Weights of a small GPT-style language model, trained from scratch on English Wikipedia: untied embeddings.
Each number is 128 + 24 x the weight over its row's rms, rounded and kept within 0 to 255. Layers, rows and columns count from 0. Numbers have three digits each. The size before them is the row's rms in percent of the matrix's.

# layer 4 MLP gate, 512x192, rms 0.147, rows 305-398, columns 144-191
092:131163168146154128134155128085120136100101146130129133105120130149158142142148092106133143146076150120162112159149147106076123153101119106117084
122:107129122151073111164130121102152134102162141144124125119140099117099099134149129141109123144153145093121131163078118167165140109194137120142103
097:119121123159143138115112105103173147144145114137125155104108165108118103115146117129118114108123123159128143098124135105103178141105127074135114
095:149114112136114121145099118170112129113112151144113134105137101126114126147111068125102102120096133143093123120135181146171129127138105146125145
101:149109120105102129152111156162170118108140142107094113146149101085147065117116114137115139114143157131150125134092144157071095164094152116139110
094:153148152113168105140157125121124133147159141168117131133141110106154157130077114122156087169145130124126116126103155139127116139136121117109164
092:170138135147136117148145127076119113141131157135124133175141131098130121103148137157133112127120120116157149089083169150127132127154162134092125
092:125096171110137131136168149114075159102120127135088140126108117099213142149131124106109161108134172167118130120125136108157137123130104120161137
083:120149087132110111144110138115182137084088135137119156165115145133101168098125184115152155127117118082132127141130144152054118149122162109150135
098:127107120129156133137116145122175120120081109149162113164186102103102171155112132128094110104086127116133125130150153149163133131123145096144171
095:122096130121128116154128097111099107125125138146139132120097152124145111135124153135090080139169118117095094145168082080104107121143122162153093
119:126080125106137145116141072166155098115102154150106137120141178099116167134118119083122127132163128085130087100188117122160145150186128092131200
084:129113149120189134157128156111136152130152125090157172148126133099122178134104164110061162185160117102140102158115126113124132117094117117110155
092:123109148135123130121147120109147140118124096175143166109169130119125162125134148136117157092087158153139105108152108094105099126145083140096139
085:098119117125125102116145195082134150144151157147130098139180123097089119097162145117138162143124084120105144131119118112139093108102115160147135
095:137114140136133136125141100141090127115152121125118129108134097156059128111158104116115156102117095171116103139102124077118123108164156157090140
114:135164140126157125103121144132153126126119168111079095089110144095090136156153159108093151149140156122138125089160132097152128116132099079105126
089:103123150157098129140108098153106167128150159116058098150094144118111128139159154117106135159149124142085145083106098150099107124157104189163128
122:125154131108106134122159115142109080060135109118103085146185142109087169111115113148150156132127131116155091151113123140151097143122147110145089
107:178088096113115103155130135139135151145113107112137076139112102132113124123119156120138097150151136194156119151150107108108122111126110079130134
094:085102156098126118165123157110135142127141142114151111121120112134117163137077133127144100131119103194167133138134112112109168142090141127111129
092:145136106089135100141118073140117152091132127182146164137138144168116116129109082121096163145121106176134101123122105169109121180123092143131105
102:140132155151123084080110107087124121122153131097158108107107159120134130168150159117167128163147122119163115098123087083131099070194158139142180
108:094129128124168062088090104100093167081095095148146126113101129139112111174157103128142171118101098163125157153124116151104165131188140143141080
100:187147098125128115179131125144116111143084116131142078106129119108166122123101080166115115159101102115097095125114139130088115149139132108171130
114:126067172104131120079157162128120094060120089108103145122104144102126117122157149119106132128132140088086175159080167131107110149068115130130089
089:129136105105108150148121121175156088141174126144102097159140139119126147147103111139116133171145068084126162151107097134146139162133098103181134
089:097111133174140131125092124122112129140121093055158113142171139126096110109117124138154096112098130108143125140148097107129124124160126114119124
097:124084103159139116072091099125126084105136113094119094113121148162088131123137156160158138135116125121115141130130104167148140113122094138111116
094:152146109127131099173116123097098132128151171131098182159095084103158111150121150103134139091155104102153130151146143135159145140089128133157109
082:166144113095152138185147122130122143167146090081131153121136157134137162135121156108124114109106134135100138145118119136132139145143097113132168
105:110138107147173154105120166107171115153110137107127140164150131124137142132147112129074134099127129101149090076102107111101148104126092147090155
085:125099147175164156155119133150124121108162099135135120135159129132107136113122090138164082180136122161150165114178135154159094137142152162124128
088:115164132135124142089109077092091071129164152128161110140129182132119128122111103119145138157146133129176118113160160109135158112117149137151136
092:163138120129127107123100108120111125103132094100127141116136117135131147143150115118127169131130100142133126100075117132143105115138125169093106
105:140130130169082104115175150139112096102101096119144106107115167115091181097134103147087145096094145155098151155122140129124118153108144160129094
097:151114123104170112140132121145111138148121095112121166133118155159111115103120154125114111120114159096118161124129133080154097134094157109151180
088:095128121106147150151151113114086145134150138125145119153128150123144101099118153089171110142169135112128108147107128118141143129074115116150125
084:121141126150104116125103128075124119100090122141113137122102124144135120121160170137119121097075116158130147132199136105131092096177133107123158
101:116148095143093129141120116090086117135148112145166132095123142110123155100113131095089103109152167133066121149068117124089125158148148106111168
091:128054130107100138163108120167149142087138161134104135121109146202109119174130104144120114153136134190125106128126153157135128151154147179125122
109:113118098143111125145140149124119112140102172098126127169156084096138114091153134118124129145087089129099132131115145167049142101143109115149165
101:152084138108144088136171165126088134114152152124157136159086140158104138127139130103131129107132100152113152120164131120141125139099150138097161
093:118131106143144179111112153143156126127103141173139129107123142149129090147114152127167123142154100131136134135174122151101149136154064138124120
101:122120155202135116109140161128157108138118134112133121152127116127150162164145160147124133105150122100149128118105151138147115125110131093168133
083:146139177155125112095115116149121129060112112109159173119151078147128173116120157115129107144159127113128143116162133128129114153145114142144106
115:123085137140184213200090109115139153086148172135092171150112125135120086102110124160098155163125127121136098145158108103094154153121130164128101
108:135137144137116148148135163129129141113109084074113098143113122114059124153110151131095115087099136127143150111118133110154104130123135142100135
107:140154181142131103184121135140133120118153109158144096092129146085120135174137117104125123132155130098174122092140142119142154100122112159104120
108:111146147121149123111120151112125080080156103134144116186124109138127175115150134124109107139130106143169144118107115129136143154187102125133160
115:153104156176129106099154142111159140123092152166115118162132137110130127140117121116130086149088112091150161137112133129078117164127138141095111
094:077133097119135114148145124190123103121148152107107119129117113155111165142120102139160141130168130152119104137097143097132128155146162122123134
101:141098131191130155107100097116152136164181108157106114117125151131137133154117136144111130105139097153129131158092096180171128098115083141140113
129:150140130156129134136163151147139121122153070140118125097182132126106096109127102128146126124154119080153128173126080120125073105146127127116129
117:112123090157142118147121105166154104132153119128089118117127141159078142147153101103147082114132109135146172122128133151134135136158108126115097
106:107068126141108153119148155102146147140128102180079126119188112103110109129142129135126132154122127108125129107111104161144092121113116111075110
096:145146097139144120134105161132068121121163162105140114173090134098161125152187104117144111123154175157107087135151137117178142128086091182106127
097:128152135103156085107159140112140107122144130146150136115139175124112194135127138112150097132081085140156167150157101143169148128141141108116149
101:150138106135127174101119140111154122085146163120102133114144132133118134103102151137130103150155119091148137139142128100139127142131095099152128
100:154099131121123076142110158146146103127102170131091178104165115124114127119137123145110159117094106125120155109101138120122135143133137154138132
105:177102146139116102144088142108130103137124160114160137136142086161144117173102086127146129141145195159130140089115078112134130136130110121132156
087:153124075125162137083140128150123139186156112091084131106142161100089119101099098075159116148163122101099105097110110109135100122158135127099159
106:136154171126127096131143146136115139104100114128119114145135137112130135091141135116122123101073118106134158148146105171182154128097150084132172
089:139122074148155117110130157120107143135110102132148158141136077126172120145106125124130107100159156118187122132117104115147134128174150140142100
080:117159166104172118163113128103134093124144119105125131165126119090117109135118150091103141115145128124153084130116152115122102091134140101149145
148:088112093132168124133109132097113140135111120087129115128105125169130109086106106093156149144148129100117137124124112160126162115124162115141137
121:080134094133134152174145141095134120125148144090107100132093104142084108162154153126179141092127118132104124135126089115122146084166144117179145
091:100126129127167164100117150132117131146143138081111165119113116123168131102097106099122100150119125158130131119133102101128093115092157115145172
100:154125130130124110139145154121127141126092137083146143138135147144161119115113143090128159098084147169167123105120106106102144175101122164107115
122:118065122115139135094125079119108137140123125109084151099094167084112180111152129146152101133057117102212109091113112148137083103132150147131139
085:090136123111131110118116090171105123125116100128164109133157141142157131162136177120116163131093126171130135153145111113130126143119111134127117
104:088109113130087149117120133127077183128086106061107089133119111115115118123174134121105153102148160135134161172131091128131093065150140133157143
118:154151130157128131112141127133108074107128139142106110121135163136088129096161140149159158104154082107157142128140127143083108143137102110114090
091:152153109113132138164118065138151120091129118164138125133125151129163157092121154151158157150125151128145155158129062182126100105087124130154150
095:123099114085132081112119140109063127119163099129093107124124105134174095148139161111104099140106101118105082127171136134146144071126142092097127
094:091114170153137136153189139136162141160129166130095142138099123143111145107069132094128055109170156154138141144134121090095121103074170162123142
122:156126137142123159153150146133096129118148114106106134127130113116082152128110149127165133145106091145134101154121125138110134132154169147111167
104:136170132105134155128101105092108118142070106155141146122156176101138111150173159128139130141141124097155096150185114126083132121140166101155156
086:132089117159078158142149117135144133097147126141124070131154115127111153111123115216168159155141143128079121113104110139110123110120134202120100
102:102133105094136162151115133147143138141107126128108160159154087152111098126148121135078143123093100117118113146147103154093129111121121091118120
115:102135168138111126141135111117155116119139104147119138120162163125143172103092165098131138128127114122139196112151129141138144156128150104153148
098:123124146066125122118160119112143148126135130139170125142113184135153130141107124091154180132172143146125149093126098130133123136144143147099157
099:159142128116121129099086101098153131100093125087116098140131107097111131070132121116132123136114122064092158149151070097161128122146145121140133
109:150146127123149134115167138126132093109084101114123120121151104157149103117150136135127099158125180194183148094138132108161128103112098103120178
083:094150186128130101138117180098128097123119154112133125108112126114132144112099128149126176147115107122148152151108145124139143131110131094147085
099:099130132185134102154125123118086142157148173082101080143143159124099107111099125147157126124120130125130107113120152120118139144084091139117161
093:126122083108106158091126112139144144136147135189127124114139105139082150150133143178142093110064102133178117105100143123159094130161113144121108
091:119060139151090140134123174135083169130103127110075140146115121131130093138132171106131142080133114093151147139097123134073114148126108102148171
103:111150156127142129103091120127114168166116162116130082128130139116157131126142111093116132139108163131135153073109135097070135136136121162116147
095:131127148125160098130145130133125114152130119129141115099164119143137121120096149161111135135128129101110126163133140127129099139129140139157090
110:111163150141159144183100141143124109137158134142168182158158104104101122130140122146121108123128146122141098128127086107139119144118136104147136
103:119099055141119099130128122120152123152143144123094147149089145129153128157114129129122136167148129115089155161115135135108115096128083117126130
096:098130121085119107133151149141095112133084106114166078121113091151123083060116081124117165137118154105126145165164090178155151138121104114143162
094:095146138118122135097113112108112153137102178108141129127126080143143129122150139124145148137106149109075133137133143111101113103148100159097129
# layer 4 MLP up, 512x192, rms 0.146, rows 305-398, columns 144-191
094:114145144091119092120162116120137115123098157128155114181117157134156121133145107160130127134153169118115148095101124133071135113107132133144091
126:091131144126085133206139124108149133123135115157125130133137109129149112123110138145136111170159194155101116154100139197155129114171121107122154
095:148106078123140181118134131140110146155129088136123171132122120116095130119176116115134122180134110168148135115117133120083160075159099120096133
093:148093118125096079125096142164130115099124116113131125134097126129104090138124121140130156085134131117066106098151150158125123128118115129133183
101:153126187113156126142168087103132149157106092184146163123121146143141161137084134149110138094124178189077119147139138113134171130116122133130172
104:163085122122117175125145130152136140094079112108104097141150140133134119108117152072081159154108109110146165126114111101172152095152110123138126
089:100150107100147118107132113105163137152087099128100183111147138117111129133116084116155111097130172153114112125144117117106111122120133113091121
092:161142129134097138153066157155169119174144107100133173091141151137066124124160147165134127103194096084154165108123133148131123157127132115107105
086:143146123111132150114109116150121092141117135086121178091110149146153138151171143098110110107105173121114133114125096122124108164133129118136139
102:115175155124165137122130143120100140126115110153182151101129141121112152090137132186097125126152113100154096104145150097119106106110099129160107
093:133144142136112183148096109134181134156158147182168147146109138121130138090102152126117149130110090132139092126143131095133135146087124098115107
120:098117151153120132141126117138150152115162098128090085146116136118142089097148154136140123147130141132139118124168110143138108150064128131140129
087:100092143119215152112156149143129155131135114123129102147127117128126138111120143129082142149159110125162105109141132124105150077106143148111139
095:136153113116124120157150082106104155138135154134165088140131098101136181124100167094128155133126085064093165165123127172175183091119158140146125
081:099093155101115134117161179069165121119119121161141106112165131105078133099141137134144163129141113110118162096090137149114147132097166130161144
102:174116153165142129126142092114066130189173113114122147135097144141103106091137119100141120112132101139085126154117114100140114121172174075108088
120:162123127127125165120132112129114146113153097154138181119151110163139114136114158149169120113155135130138097186166148122144096118083145095108129
088:133121105167112108147139105134104102120129191115066118149082154139131175147117128142125119102129111141109119100090128114115146122129108149117102
117:109122105114178141111160120082124106104132151145178149140149130120114147118102152089076121119106104091130134142113130118120127151101153125114096
111:056102164072163167124133134124131106165134130137118134127101096117114091126141115137120118116146114117115097146134147147128109086156124152085122
093:160167120181099117102157128150118153119143150161101137146123124142132125127194118148119149134129144058082116105157135146171094132174130177126103
089:129136105151147166113111124113158086085139153168139136135139135127167144135124128149174115178147140113140139099116161094079128076115129140140111
107:081155133172160129095055157122131102163157143085133129133111104102138148121181129112107124124136134082131114117157144101148141091139118135147141
102:100147119131169081069131111127096123125141126120158124114060134142149118146146094119112143099142109160111129084113134143122120087178124134140138
104:186154085098129098162123149115125103181095145153121143095091129123125110133094101099121117133105123084096125134142108130075104170095108133135084
108:120127079117145170119110095134134153172128139149136106107126160109146126118116132130145140131118116116143120113139105125166146155131163122093156
093:098123117113161051130135146118089168137130116131124182126133128141121137135118107111158145104132135122141153126123170136045116138125146172088107
089:131138057158134112122137111112118113148154164142153126125090155101115144116124139086132132093139124143124164132125108134142135186143104139132138
098:154130110146138117158127116113140101103077119138165105130120155124156083110152159141125120126154155103089137126117125104135103106116129110134094
096:116100106155077126139106179129119116127081126167119154109124142152102104153112123133119133140116139154084137109116090134123103169127105094100151
084:095165140110164112125166123169063122087145094146111135107076120127105120164100126140143103169132149175159170171141134125145142132101159134137113
102:148151126109145107110149142173134120125102133126127118157140137055115095153137112133174126147124161144185113134103135128101110108114091128131108
081:098093072114101127105168152106106152163094145169111137108135096129151120151130173128049118116108105156142059136122147130149138085133147106115099
092:123164151114131126131138092144145117133133158128143120121100171143126165110108103137117145117159113150163140121137117128174141132147163163131165
090:105136135138143087122104068111113153162168111097117113098127131114124156118164083092165118116113118085115136128119118123094128117153139144158143
104:138132104112129188087125139160119157154145150092108098152134109142168101153147106132177152131141139075125116132096116126155133129143130132105155
103:052112143120068144116114085137084150134112110133111094111116138141137173109150123157178154122140109126124140135125115157112179061118101137108107
086:102146144113088112161162127129152094091104162141133156096149131138133120123107176116109151107150145121121150160085162165117137112155101104166101
088:118121130161119170082122080134125116165130153123084138190128136140128112117124113134097134129138174068159101148112113100110113120078120095124156
102:093140086128152153160107137122095117150110150109160135128116186121094183136124119118126137092133098139101104143134113088098142135121109114101127
092:097140123169175105119137138131123136164118146089162098131113147083129104091157143103145108111123139112078123131140132082129124106146118144141142
105:129155120133139104109157105147106093119124132126140113119122106121141107150104140140177182134175146154178091138147129061184153174099145151097132
106:191134089162142141127133145107159115134145122121107099107138087158114113159168146163087105113156143137154076175129095129072123149121100143153137
096:092151107121126143117124117152100100184128133159093145118121113125127101112139143132143135141136097117118113131151132123154118117094124167126134
099:111135125099159157146136117120115107155102135168131137126152114129130127139111162091091139117112120119159124107134144114165115106142117111115147
087:151090170091114150127151077105107138116088093160161118135127112089113175167120095095104150155126103135122162099106108135116107115164135151129127
110:139124133142105090081172093116112133168157116143114108087160111128161122122120107126172133090113154151126132110091172142172114153142135056132133
109:073121128141159130126109134168146112123065149089109093126137104134117102165119138162115102123138127137122140146192138138108101132175103155129137
109:152121094102129108156094116133128164124124123138112097117128143126131117176129117098118133151108117115122118144110158119122158124132151159118139
099:166077088132128128121115098135133149132096139154133166120111144088115062140131123139106168110125148119099097128147112117142076084104122135104146
114:162102162127088117135130132140157141151146138114117173128127148112135086141113150158174141144104118129128169121133145174118092152148081128108124
083:107108137136123150130101133116124147118117148109122112128092127166147140131113146149143149130157123131124087139113146098125121131159133139133104
100:137142120102158089169184140162115121077114131120106157122112098107158141096107136148140149131140145145095124108172137136088117170110155116114118
131:123140165116124101154121122084096136117084173086110101146129122142130122102133147128116125128109117153080144054155138141154133163116096131155147
108:178140152068112157123131161119140135120137139148123167151145132137143088128088133170133163131136147139125082111154142154123097156133135129150100
104:137146160148122100129145138166125125114125133154116082114120145114114100163106120102140167140131083124156128124102124133169146138118110102089108
095:072112121133139110107096098079124131126110179120123109122153143156138112126111102151145114150073130094128129101170119099167153150186108143165144
093:141080081115117153124172108136125126109090096173146134132122130137115125144113118117136111147104123120127127110088121119103122136144097127148131
097:102151125131118129147119152113120127136088124133137137133121117137142127108148106132158133069119122151100095090136100128122121118159154171116113
103:133097145114117084153131172140129120152103135102088207107132136106122160139127147143131127122093133140127152093122153102122132112115150130137113
102:088160129118121156121145135143134152076147154118090129162144150148079138119152151138097138150100108093155147143176175133145139133139113126091127
085:131117143130126146105154104121109096098114116114084098143138127160123135158146152148102114122196174100113089120138145100137110133140135110120133
106:099091098143141128127136102145145144113167148102151137142104121109173102129136122128125132142131146125090131144111099142125109108160124159133137
091:122157178114112141091113155129117159113172097125056151116097148097160156138127136138125131107139098143073104125107160120164137113137125117109149
083:150129110141094146134127124094117109159142172148118130072130144114123172103129115182140124163112120110115113139198128138120131124122119121123128
138:124165161101091155130169114152143122107144140180129135148156150133134146152180139155110096119073094185146109101124157118132114139114118097138131
130:139110126124157134122113165151106084118141143166091167168168128134141136093134115122096120121116154132133158140113144125168134123101114126118128
088:185115139150104126153124140147147157112127131148130104095092121117092103142125147150124129110140138094146109151096130121093181116147091099160141
100:145162117186151116128157086121152086088163156147138118152182118113104166109118118084150097136123120101129177160155136119166118169154137113132111
121:133144096131088171187108151058097106118113109127110130122155121117120106078114109124096107143155146139107146157092110124172165114113113091125143
081:132132140170145094098092112102142121134107126087138143146142108124130111171083135145155127191132066114133111095149074150086137122126172115148121
113:152089151144113137174103155135112153123179146105111167162145152144086096116106092091123117121145154140146136122139168125140131129109099143119105
114:132112147127159138123092140144146156155104130092153174167056106105150152179119133085095105136120147142124168139081151085087111107155157154125149
104:145123173133122148091106137095077087101121149169128155103155141108136150163135174127101105088113077146136095133143131093113142157116130133089103
089:086131108133114156131153136170142149125130127102124139142139135113085155078153087152136098107141131142185102125109149159097133134164134146174134
092:122140139135155155128125146131101143115150135089126140131119151095167113134171149118139115162153130148117094098150126124156147145128142116111168
116:123091110098123167134145115134137153167115121133148164142158091124113133173127113117139151139077126122122117125129155107127078112117141168145174
105:138160148095161152114125119115160108144094105104144133107141173116142127150112104182142116150135163098131111151160132137099139148129140120168149
083:173082160148112181090144136119134122131148097184110106110107110170098129131130116146143171131151174163112134101106078115163132091128139204101139
103:126124110121104136105123103137107158112166110190116115105078116109136132125065081115148104149177146126122123136116124099144087148142112156124161
111:130122095114150127116125115136122151133096128124120090148141126122121098135093131139140136130097121135111104078134136095135160139146116115094109
097:109100136105120119135118071161125129078120133139169112126120145107138116134139100155111140152141119087125111174133158142150129151065128147147131
102:174146094124093130100127147121124125113142111080153135134163117121190119153154098116118094118121141101113126147102137149134093135111044107132115
106:152138179137139079124144123125100071126085102113148135122152102120099114156079160174139120140112158157146132121125166117135088132140121123115153
082:130157112139144115118145105127108209149119099136128139113093104119156137135124141109151103101116128120128119142151124167110110141100127136129130
096:109122140116160126150171073107121131130085131107110086152100142124141132156117154157154132127141162150117101123128160127118094149122093127131109
087:122135094115142144156148116134164071115111150129142105091168152129155103087136109093144153153157134141138130152124151151117121132074160155126135
085:162089144150097123122101128148124175118148098143080171126123141124121125142101161139131183136091098133115119113115100122138108129132127173156167
099:150170106156105128096161124110145073122182124127096152086124141135140085132141148089161130101140136153137092138164148122139137110091120147136123
096:176100170126149075148093084102125194132161136139102178109111125105166182134130138109095122083160120150119148128116134138138125129121133101135152
109:119155141113107156112095127156114153161126125139152109122137081138135150140119139152150152104149124153119138125138152133159132111102152132121136
102:143135182156130131133137113121085116131141087157132098077149113120105114095110111134139089100123119148143101106105130110154155157121180099153096
106:124137099132097098116121127145102091143105114121145092103141127119113115088108115123127159130122155124097143135131104118133137125146103126143081
091:171133119132181111154162143137157155126115089139152129162166135111120096107096140138134129129142101108177108151137161111129161145140134114174158
# layer 4 MLP down (transposed), 512x192, rms 0.135, rows 305-398, columns 144-191
094:140128116135162168148165123083118116129166134123071112132146089102143153129105151100129170164116129122158094137150109147095130164113091118141108
109:123135124079108098163124122172148137108149156138136076125126122113158115096136146130094132153091106125082088139105105165167149132156136111108143
101:103109157110133138141153173111153158156200123136124139103110160102119097125157132112101100111081147136150107097165112112094156128081095116152098
101:142118150134153134142117133097131090089085141095097137138143110116156197136179163187123114159146142154162125168095088119181148153132117174143134
103:125120096137123133121154117144166114146139102111077113144144141149142156105123104098120132135129161135183186144122113136120114147097132126117103
105:113161113094149044110126132107132141164146153164120146115133098131117142128126108156200097125128115114136130119106168166093112123109127129130124
081:108129147139118106139129126134109132129104104118106145128107165177062106191062082111106154159166124106097135126154077112129179112119112107144098
099:113094104094139098098170128116090140120113134151128081110082155121151083188088107084157137148132144170139135136148146123168138090146103116117159
099:170141135115161113103086130109110106144133126117178109170107132116105112114122133153117120110136105154110178156145136073128128148138148128102089
101:079072085152102115162136124152126153087126164133102130131132102122145096145109120112128161157052130163114115141108104130113123125149142116119134
102:149134143160163147144132138130162177129101122124071106131122101093148120108132149182106149120113112121136162094111102091157153113117133104095121
110:151079158145101147107140115122136044126143175157185166096111141139125135143151099142128119151140116089097085184117126160111133099171139126128103
096:141096122130124131160162107109140160102118093143111119125143095120133152183134115127126134125124085137098135067147092123118136123135142173155118
096:139125125113129155141129105093074175119116167132140116170094143087127128088144139112122117137128104132118117172125126152134168141127157092141157
091:106158133079149131138170104143141074186144145132128135099106154132114148147072139134142119082140145149098128131166124130120091174132130131164159
102:127099098152164134104113155199151100114080114090120083087144115136133125188073107128106145114147129101101172130138081106144119114108104083112155
099:127143090149155090151133136119119114111102137117105091099137162110115158103160134107101143165120142127129123084103126149143141107127093151133124
095:113163134173107120142171128134109174114143146124095102152130116089142156120116209131094130146119135154074119118125083122119143140115106150138116
107:133177109118096113109155128168080110154159117122116100146172092101074131159145103126085087140119097111142143113109090105123162094123143102136136
110:122130091161111130101111110154152126114091160170128098123138091130119087136122143133155153117086121167144135111136125117126123150123193137077152
092:146174169195154150106139108151082134153096143131076173122130104146090139163168105146097137155106120154118128144145137151142083120154099113130111
100:147117108118152127160128121122085177104161102160124158126103118127080151151120116108143142116121139128115151169154155113108132111130098118141102
104:134104155144136107100149137119116130142152126161129090120120106141098116144126113131132167101117131161133092120159062098116110149090146164126103
098:127182151183124115114072123144116102153115114151149135080099112115104129166156117119105126139091118176103125143104134136090102117158140110138128
104:079104172092114177105139112149115137144137159160137121178110148126121121144139157119106106129151149134149139146113139137169094120144120136121174
105:129131106164117145173105080123109147163142142126130139135093120150100122135123127099148115090121159127139163059141131135139157144200175128140146
095:082152158164155124116127149158136134113135147128152138126117139159102174115111103109133133111134158117149140082107133137123096107137150139128162
097:170175120132129138145135134110141151147120158090102121176107122139144097119149129096139111153109149103147130123102191116116111097107132097129127
096:149092135140166128134092126096138118096117128133132084120125154120138110145103149134156144139118146124171130134126063113137148116133105154120135
100:120108150119119102172074130152123086129124141109098146134095113140196115105141137147134146103147114119114174142132142110138171143086135183134080
091:176084132173156104102144125129131119150115144086123164090163153143131144143096151127157141146137150127126087101136119140116151104176078156132159
098:116085161134129111162146117148072168096124152086120116100131189101074124175071079156139114160159131153125145136107174105128089128126121112132101
091:095126128114081107117187112099151147143129118143147126121138108134095135163133150109105174141149104095166120144137113112112128102137139115146121
094:167103140125113129073125138100126094137130126142154122115136155077176131121115098138136143136162105127132150137125108101095119092184121083142136
092:113133086114118134138126117122140082135147147154091095118139135128143159103158141096188134149146117151094123142145091125103139169132151133147123
105:110127119142152178136105131135099136143114138146131150146165144119121126140116147108137174139143179117119139136114167132169146129118119128092138
107:149156114133129156150133145118125118148148156135147129152128054096130111142134097107092106097129095101115093128162105139123085141131134145076102
095:097092133115108098116140145167134092118142141117134163118154091120123157138163149105124128122165124165117152102176159099120119126127130097116150
094:116131094119147092123109119116133126111121140076151093167073109106145157115117151096120145124165109157177124135114139127086130108088107166108164
100:152136138138081157144173123098120082147102115173155108140129117162171130143119124133126073154161116127142116189109100124137117139173113152088141
089:128173179193146144122067159133101137131106126138111107091098123124087113122144151138184140135122092087111122113170116140104110109131115088154145
103:174157123135145138142134099154152166122145140162117133126139162105125128116136119145106131128181157130173116154153123139154099167121129130117131
103:091092133143117104130077105159079128118163154122153180108077161053105120147111130125113123139137154110139147123154148122167129089128185145085130
098:085123126143168137152158115137128122125124145119052147131127115155134119120113183121132134157166133097153143165169129134139135152139126150125146
100:130105134126150090156150142107093141156116182124104142076148098104130108141199132169128143085119166111117122164102103123133140116119110123180139
091:134159089132161122134120113157151141099140106104124108139155135161134129105112146141130155096146165086116126105127146114131135131110143106105152
103:119159105150082104058158106167104118166125162138159121116137126141120159138122107170206122123132110150160125094116175144152090086120107110085158
101:109155150157140142144121145182125119124110129122149098150158122128105125105145170102142118091112139105147148134130132127157110159120084102134115
103:131136105175126178101087132138119160151131134103124147148121127151114090101170118159131108152122099136112085159153075150145131156117145102149130
103:162105139143151131131158080116133120106088141132135097092139150111081085144114065136114131104165119115126150155142121124114124100115103136118116
106:101161134112152150142140105132121146097101138117157133145078168114086129125113098120114090144175124139151106101131161086145124133108150132101177
098:103137128122121126129116095144152112097114111108117102139124144121157148151110135139154083130138132126088130143100167106112099114120163121121131
097:140131129094129085150167086138091073127124153085129133091079150139126120109128108119159113132152115089085151149163149086129142111100172091109125
118:174171097151107123098153107136119122117146158107121138148085113098153126110144156161100153143114142142113171123115154134111145153095110152126166
108:138147156129078137104131125116117116087147125163161127141166118075162111120101166156092130136127132137128106140133149117122080158125128126135124
103:133138126085132147145111092112109099111139159108156066120121116135152139138072179126116114093121124159124141121137155120145124123099141131166115
097:138149146127121148147150157116134136122118072155137104127123135093164165114120162089124105130148102178163154146083096144092169094114145114152117
096:096143155130131147147136116154138150137147114112118093136128139087156092116178129124154071140171156134134073112146101135125110115147123140123105
102:153130116083118151112150091138130122071138159104149166126094118148115137114093169127147112102142146129132118152102137132144101111115119136131181
096:132066114094123149139133141150150056137176150141082156099144112123136136131145155149087152113080178138147182154111108099136141132149134151111107
111:141094111111137100135141154111104128129116097123126147113140144127129125169150133152114114140113137101098129089138138105134134110145151141120152
096:178128098129153142124134108101154138155152113132102139121134168078096129098126115139157145155141151120112124120164152107083122116120141117149100
100:111130112139148194146092165124092139108137112113138110102165106143137153111092125147128143150187142122128109110170121076077126147107115137109111
096:126095102132129129147124120125101120166136118164166145123117120129051117130125140129122109099153124116147126102160088131110128141125152120153160
098:152150153102162124093160128122163117114119130130107153093140105119124148149183095091168123132129099127135158127175100127092097132090103114138111
109:130147120154130172131151125156142137153102151126167147148112129111127125129146103135127107093124121108148077121161143148168110159126117112120143
115:134176141131146135129156107108203145173088093117192159109143144092120140141085121104139140122125130155089111129160111165087162139145102126140115
095:164110155118121101172157123184114136107126131164155135128087144136096081084122188117111148104121126140128112130104129164120133104136098103194118
097:107136135156144114167166133148104133130123111129167132119168122094111100123087133118103103133098122133139150112152113141149151176129104084148118
107:121155123172090115167130172104110126073124094151157139109137098145133127116097123139110111159228123166112118122150146160113142060131096129114163
095:161159131143129126155178137145156093131128111150123116139138076115092108054165134122121127140127164176124162121094142117122116114138145102148129
109:084105117144131133126127107141109196101101149106107124092110107122118131127153141119121069143146142140157165154082124176146126094075125103108128
099:126095157127150104123146099113143165122072138110124150087099129089150092171133140120115145136159148153136144094131145165133110127152156146098147
101:142138086138116136155100133084121172136119184156142153122073116140145115139136136151155083164115140101099109151167157108153183144119150139148131
095:134150131157126130145112134113131104142090150115177143074115119189106111171129114159158148120154166192123130126145118126156148158132131158082136
093:134151136144146103132106100121108143145136152123142106153130157101125140147121109118135144095110127069157131144111146146144153169149078084146088
109:106176121132144107144129129087127154137134126128151106087127159095177085092153115125140123138124148115114144072152119169143140113107095138140113
101:184156165095141144140151144102131134113127143141102121116098100165087130147167119143109105170124117146148137108103084124114127104171139177115117
091:179142124094104134135164115171150151141156172151125126145120102098146138142117114176140123135144156149084091112112126118153115122091154149137163
107:132107100134123111147134104174109101144168134131149109111147104144132122111112127158108150121105099116126095174132163085132144118099107135169092
104:102183128141121104116142154136134131136148124143143124159144129113129134102133075082159086151123107087141075140147143112153135105131120182132115
101:140137163155141120117154184134102120169105119114090136154109088171133118110113111119143148118132106162120153086151136116119106121147157139103136
105:152109122143167146157121072139095165121117147143158125131143099150122124126150126122109162164140119121173077169164126177100119129109142115131130
107:113070110130131132134102090098090137102130123133125155100109150156177139139109123106148136132133145140075132084126131172065161122152133157123091
092:156115121128118123124133164144092129176097119120098116094098146116154168135145173138154069122110122123139150133126119112160115127147126118103130
094:099168101140117144141160135100134150074132083159103149138110150144136116121150095167147152142147144161166111152143131125142141116104116161108092
093:122134131127184101153119165096131122132112131084134131130142145088147114096171105144157154153174148135084120134141131138113120119072147115158133
092:124104175088136073105092164124109128150120103124152111121067125104153129123166115159144128120135081095161115118116093125123121136111100118074125
096:118135142134100167190115104098138135127136130083098160113143169177081139134133138114142159123095146153121123150133137169176159099123130103151116
099:191164112121151149120155119131125158125113171124149134107093111072101099144114117129128119145131148152111117084127092131126122137100138121120128
100:163106118127117153123135125115142149135104134120200102142148119117198134094117115141148141082148120151101104120144131129129137147099144119112106
097:172118184126114148131101095147110100082142149147107100139163105160099118100090083121106135077114131126121162137093150092116120115084200136153117
104:152133163166149100152138110132122120110147122160103136161120130131132116130150132147137119093102085127155145117100132116140089116111119132152140
095:109149105114134130100114121126083170128090123106094103074117122162170124135087088107094131129152094140126102127158102110129122115104121127145160